config.toml
vocab_size = 1070
activation = "tanh_gelu"
norm_place = "pre"
positions = "learned"
init_std_o = 0.0
lr = 0.00269
beta2 = 0.98
weight_decay = 0.23
warmup_steps = 237
seq_len = 512
Each number is 128 + 24 x the weight over its row's rms, rounded and kept within 0 to 255. Layers, rows and columns count from 0. The size above them is the row's rms in percent of the matrix's.

# layer 4 MLP up, 768x192, rms 0.0494, rows 46-70, columns 64-127
size [ 34  42  80 165  42  35  58  55  39  43  43  37  48  58  45 125  45  42 221  64  53  85  77  63  79]
[[130 133 137 106 165 119 142  94 109 138 154 132  88 100 142 114 149 146  98 165 127 108 119 103 134 106 141 116 112 153 122 108 120 118 137  85  96 124 121  88 114 128 125 137 118 117 118 103 119 140 127 124  85 192 118 128 132 140 144  90  89 135 129 142]
 [140 186 122 136 117 137 134 152 135 129 107 133 125 172 110 174 174 143 149  91 135 129  92 149 130 144 117 136 116 112 160 115 129 102 135 146 139 157 108 139 112 127 118 105 115  95 130 150 172 119 126  74 106 101  97 149 124  95 131 150 109 136 109 152]
 [151 138 176 129 109 189 111 125 122 155 126 115 127 168 134 106 113 131 130  89 111 114  95 161 150 139 155 128  84 118 128 125 136 151 112 110  86 114 115 153 152 136 103  93 175 120 126 122 155 106 146 129 117 150 165 136 140 113 158 152 140 127 123 181]
 [149 145 117 124 126 144  96 162 135 116 102 126 162  78  97 109 100 136 107 111 125 106 138 111 178 150 128  99 111 132 139 120 116 131 158  80 115 138  68 170 123 163  94 161 153 127 101  92 143 133 158 138 149 132 105 122 125 136 153 170 128 169 102 165]
 [117 134 145 101 125 123 135 148 140 142 138 117 107 124 179 175 182 128 133 152  96 129 145 144 127 140 116 156 130 136 146 103 134 110 132 112 149 130 109 170  96 128 119 151 148 108 114 127 176 186 150 150 129 118 142 129 132 125 128 129  71 129 120 134]
 [169 144 111 162 121 138 123 148 132 151 107 130 115 172 147 158 108 119 128 100 149 120 153  97 135 117 116 118 135 124 116 159 132 103 148 123 132 154 139 164 153 151 113 114 140 174 139 126 111 125 104 155 159  87 149 108 143 142 120 142 118 123 109  78]
 [105 110 105 145 157  92 112 120 150 114 138 150  87 107 118 122 124 104 134 114 175 104 118 139 131 136 140 141 115 135 148 109 112 132  87 130 133  94 115 156 119 152 108 144 146  86 113 118 159 168  92 117 124 101 100 166 127 136 140  83 132 138 124 166]
 [129 110 100 144 103 165 133 135 136 130  90 111 126 145 115 125 145 126 100 108 128 105  99 150 142 131 161 171  96 121 159 156 141 129 106 115 107 134 110 133 116 141  94 156  99 149 116 140 143 120 110 128 117 148  77 154 120  98 150 135 104 126 102 111]
 [126  96 100 135 141 212 164 114 118 153 114 132 128 106 132  81 103 134 132  85 111  99 140 178 136 125 140  90 118 154 123 150 136 122 122 124  93 140 101 109 110 119 137 108 149 116 158 146 114  67 133  83  85 141 145 149 144 138 132 124 142 129 127 151]
 [106  86 108 138 116 148 108 129 120 137 128 116 146 106 112 128  70 119 129 136 145 120 156 115 134 111 168 171 114 135 120 147 145 179 152 126 155 112 124 185 116 131 125 153 143 132 132 115 132 129 154 108 122 168 112 129 139 108 146  95  75 133 113  63]
 [112 165 136  91 104  98 129  98 145 170 112 140 100 123 113 133 158 120 185 119 145 120 146  96 125 140 171  62 131 112 143 110 143 100 133  97 106 111 115 125 123 131 120 117 144 100 146 160 142 163 173 120 117 122 161 109 166  95 130 111  96 124 116  64]
 [152 127  93 111 131 113 164 140 144 111 120 138 106  96 103 151 187 140 129 150 165 158 123 132 133 131  97 127 114  90 130 113 125 165 137 140 141 134 158 124 162 142 146 108 119 124 147 122 100 155  97 102  98 122 115 120 133 157 128  64 201 122 123 110]
 [137 156  76 126 142 150 139 107 148  94  98 152 107 157 129 136 114 132 135 118 133 135 161 140 135 158 176 172 106 119 165 115 132 136 132 141 144 134 128 150 143 136  80 146 107 100 139 130 132 174 120 105 135 164 110 143 126  93 133 147 118 139  98 156]
 [113 157 100 143 147 141  71  89 128  96 141 162 112 139 140 160 119 120 121 140 142 116 149 113 147 165 139 153 114 104 146 136 107 163 104 112 124 114 133 133 128 134 133 152 139 114 175 118 128 162  85 109 138 142 114 142 148 140 123 148 136 152 106 125]
 [145 111 127 136 142  66 113 147 110 180 128 110  95 119 160 167 141 138 130 161 139 131 151 135 126 106 106  99 148 154  80 106 132 181 180 133 127 171 175  90 176 127 143 125 143 172 118 125 132 145  59 100 134  81 112 138 120  91 113 154 112 127 136  95]
 [182 139 121  98 127  88 129 120  93 101  97 111 141 122 104 101 139 130 107 132 161  87 128  94 141 131 112  96 153 114 144 131 121 149 133 128 153 149  99 136  72 128 105 152 112 133 145 122 137 118 152 111 129 120 138 153 183 138 126 116 142 145 130 165]
 [112 142 117 139 141 125 116 144 159 102  98 158 111 143 122 169 114 117 132 149 130 118 131 123 140 153 162 136 101 101 161 152 125  70 123 118  89 105 105 154 109 133 112 127 142 124 172 127 165 157 117 121 141 148 146 121 158 124 131 130 151 133 102 102]
 [ 82 108 138 107 130 134  87  96 152 122 120 144 113  94 120 117 173 130 147 140 102 123 142 107 119 177 223 108 145 125 135  84 120  80 141 109 132  82 119 128  96 126 145 122 154  95 136 157 149 170 179 115 124 116 137 127 143  70 122 140 102 122 127 105]
 [147 152 146 130 124 164 108 152 124 122 144 145 153 106  92 103  97 114 107  95 105 103 148 153 145 137 115 119 119 141 139 141 122 142 122  96  87 103  81 159 119 190 116 148 168 151 129 108 129  90 140 157 130 146 136 163 130 141 156 159  92 173 104 156]
 [ 78 108 112 103 133 104 101 115 145  76 139 162 109 102 104 114 132  99 119 139 104 120 190 122 137 144 176 174 126 115 142  89 133 141 141 132 128  57 127 147  91 128 121 157 159  88 135 112 156 170 161  72 141 169 164 142 148 170 125 123 106 135 107 113]
 [154 159 170  83 142 151 136 143 118 124 122 125  92 176 117 173 106 103 110 147 150 131 102 103 131 149 143 115 113 128 100 140 101 142 135 136  82 122 133 136 136 132 119 122  99 133 119 143 106 122 101  86 112 136 150 119 141 123 130 144 153 123 112 109]
 [153 110 112 139 154 104 110  88 155 129  97 180 112 134 135 155 106 111 126 122 173 107 137 141 128 142 167 124  82 128 183 114 119 144 136 114  71  97 137 114 136 130 111 121 141 141 178 108 158 125 145 123 104 101 146 138 147 119 140 114 141 159  93 115]
 [118 139  82  72 126 143 126  68 138 131 115 162 138 143 164 100 143 118 158 135 151  91 146 100 131 138  89 174 105 130 174 143 136 123 129 119 106 117 124 111  60 131 139 122 159 129 154 103 139 158 139 146 158 109 140  96 147 134 133  94 113 152  98  94]
 [136 140  69 123 147 122  93  84 121  91 146 145 142 111 140 156 124 133 132 133 119  97 117 145 122 130 130 130  98 146 167 146 131 118 121 104 154  99 103 146 118 131 114 171 153  99 146  98 168 140 114 135  97 155  93 136 147 119 141  84 145 144 114 126]
 [158 142 175 139 139 170 106 148 123 127 140  85 113 108  84 147 123 112 108  81 156 117 144 131 156 144 162 148 121  97  79 108 152 130 171 119 123  91 120 151 108 165 124 101 144 154 157 135 148 159 136 131 127 118 139 145 111 101 137 153 123 176 132 177]]
# layer 4 MLP down (transposed), 768x192, rms 0.017, rows 46-69, columns 64-127
size [ 29  42  99  90  43  34  79  77  36  38  42  31  60  86  49 134  53  38 124  96  46 191 118 106]
[[128 116 131 134 108 130 125 143 167 135 144 133 156 118 115 131  86 138 166  79  96 140 111 156 112 133 140 150 163  85 139 158 132 155  97 143 148 161 113 125 149 110 139  87 125 170 146 151 153 132 135  98 140  89 146 113 127  95 147 140 118 115 126 133]
 [131 121 135 135 141 105 157 131 132 102 149 147 132 104 112 132  83 111 101 163 131 143 187 130  91 120 145  99 139 179  98 136 126 141 116 123  81  87 119 146 174 108 109 137 154 127 124  83  90 144 154 155 139 153 167  97 131 161 134 121 126 142 144 120]
 [131 132 109 142 142 157 115 125 130 100 153 122 132 142 114 144 128 128 110 119 133 124 161 141 159 101 119 131 118 154 127 100 129 116 107 124 101 103 109 125 124 164 145 108 138 125 126 114 129 117 140 110 121 150 130 134 121 105 136 131 115 228 145 125]
 [138 137 107 134 179 110 145 131 131 116 116 141 102 118  95 143 140 115  90 122 146  74 133 108 104 124 123 106  90 107 129  94 150 140 124 114 147 123 106 155 130 154 108 154 151 128 107  71 124 154 146 132 120 163 129 174 114 154 143 120 144 204 140 131]
 [134 145  97 143 118 135 127 103 137  91 126 165 137 132  89 135 111 114 115 126 141 134 127 109  77 108 152 115 136 131 118 120 137 121 106 143  88 116 136 105 177 175  98 153 107 150 168 167  70  92 120 132 117 133 113 118 136 170 141 140 140  97 166 122]
 [ 66 106  86 111 140 144 155 129 132 103 127 122 122 129 134 118 150 116 107 128 131 162 114 159  71 141 150 135 146 118 159  73 101  98 109 137 137  87 134 103  95 110 147 143  81  73  95 165 139 133 131 130  91 170 106 147 110 128 166 116 143  85 144 155]
 [174 138 123 125 116 145 155 112 119 139 109 105 148 164 118 122 142 149 124 135 115 167 146 127 115 118 123 109 164 104 105 137 137 123 131 138 129 147 144 118 130  76 139 115 131 161 172 157  97  82 151 131 130 122 178  84 133 126 152 155 122 167 107 112]
 [132 125 113 142 120 100 115 117 128 122 167 149 120 125 133 141 102 140 114 121 108 131 175 120  89 122 133  74 178 141 109  85 129 128 167 128 151 112 152 105 153 139 130  91 159  72 139 125  86 154 142 124 144 126 160 100 165 118 111 145 125 184 146 110]
 [138 150  98 127 121 103 108 167 153 112 130 126 122 134 150 155 133 144 130 160 130 183 133 101  93 150 121 143 138  94 126 119 137 120 163 122 162 156 136 186 141 161 110 122  90 143 119 104 175 144 139 147 160 120 139 110 133 125 132 117  53 145 142 121]
 [153 113  96 123 128  91 131 139 133 117 116 141 102 114 146 162 140 149 109 127 142 154  82 165  85 150 105  80 163 113 141  95 105 122 131 151  91 136 134  95 140 183 166  97 118 133 120 144  96 127 121 163 128 103 166 122 144  95 149 158 130 117 147 158]
 [114 121 133 122 147 158 114 152 139  85 142 121 148 135 132 140 118 142 103  85 132  93  95 156 110 132 110 194 134 155 152  97 118 132 136 164 113 123 156 122 169 134 112 157 124 158 115 117 125 103  88 143 160 162  82 188  81 134 117 136  91 168 159 149]
 [110 102 130 147 108 102 132 105 138 171 143 111 125 128 147 118 123 132 111 133 126  52 105 109  58 103 172 133  86 166 123 154 144 133 120 102 140 111 151 147  85 108 141 113 185 121 135 131 153 131 158 173 154 129 164 122 108 154 141 124 130 123 153 141]
 [123 106 139 140  92 104 129 148 121 161 192 124 115 117 123 132 123 117  93 150 125 118 115 143  95 123 134  81 153 134 107 135 143 142 133 114 101 117 157 136 132 121 140 132 174 135 101 141 104 132 160 134 124 138 151 127 150 135 143 128 130 149 164 119]
 [128 115 151 125  98 118 193 157 134 167 166 105 141 133  97 113 145 177 120 120 138 153 109 173 108  97 115  93 133 132 116 128 164 112 129 135 102 163 110 130 156 118 115  99 141 127  94 151 133 107 170 139 146 114 146 141 105 124 155 115  94 100 147 115]
 [ 78 121  99 114 115 163 143 115 161  77  89 144 159 120 118  89 117 125 162  79 104 144  81 106  85 131 154 153 111 101 146 129 113 132  93 156 146  87 110 156  86 133 109 129 106  94 160 112 148 107 145 154 123 165 173 115 124 125 161 114 136  60 119 144]
 [155 162 109 129  76 126 143 139 123 124 146 107 127 155 129 139 158 115  95 111 118 105 121 124 130  78 121  73  96 161  99  99  73 137  81 120 177 133 139 163 137 157 104 151 142 170  90  85  95 116 149 155 102 137 128 125  98 114 126 126 150 188 148 145]
 [143 128 120 113 128 115 163 106 116 143 164 114 129 152 143 117 142 161 112 117 141 127 154 144  97  94 108  94 179 145  92  97 126 110 141 109 161 165 140 100 169 168 131 141 126 111 103 143  72 103 121 166 128 131  99 171 113 170 146 132  81 183 180 141]
 [159 141 134 111 141 124 154 148 136 114 128 114 157 162 130 147 123 150 144  91 137 143 101 142 136  98  80 135 118 138 120 159 131 131  99 154 112 142 146  93 169 164 129 110 135 162 112  89  95 102  98 120 175 160  97 154  77 139 131 145  73 152 131 142]
 [115 147 147 146 152 149  82 123 114 102 119 180  80 117 121 160 122 112 162 102 158 104 154 131 147 122 166 114 146 147 171 133  53 170 131 126 131 117 120 143 113 173 128 132 155  88 118  64 134 117 129  94 148 137 129 181 147 145 119 142 113 129 154 152]
 [185 149 143 170 119 141 145 131 115 180 119  88 142 181 135 138 123 166 128 109 148 132  66 164 130 136 101 106 128 140 119 169 148 123  82 122 132 191 124 121 175 130 144 103 138 154 147 142  95  75 125 170 127  95 107 112  98 128 140 118  91 134 173 123]
 [126 112 100 158 124 121 131  82 135 149 121 118 120 104 126  70 124 150 136  82 118 120 183 148 107  96 142 141 138 129 167 103 150 111 132 121 162 125 141 138 114 113 135 142 156 108 150 129 126 150 144 151 129  95 102 124 124 137 116 127 119 133 169 159]
 [114 128 120 130 134 120 151 121 121 138 171  69 117 133 127  93 145 164 111 134  90 139 147 136 127 111 134 136 148 144  98 119 125 118 118 133 167 180 136 147 103 129 113  89 109 108  85 161 101 116 112 118 142 108 154 143 119 130 110 126 121 145 158 139]
 [134 100 150 183 136 147 118 180 139 174 177 100 142 118 104 135  91 148 114 103 132 148 107 138 126 110 121 119 133 143 130 117 127 137 127 145 137 144 135 147 202 103 104 150 110 143  97 150 112 128 116 122 113 136 149 179  88 106 109 124 126 120 176 138]
 [122 124 141 131 113 113 161 158 146 163 145 126 144 141  98 106 134 138 109 137 117 188 146 130 103 138 116 116 145 102  87 115 122 127 122 146  69 178 153 125 138 123 117  72 107 184 116 161 101 106 138 121 174 107 159 146 120 142 121 132  92 156 136 126]]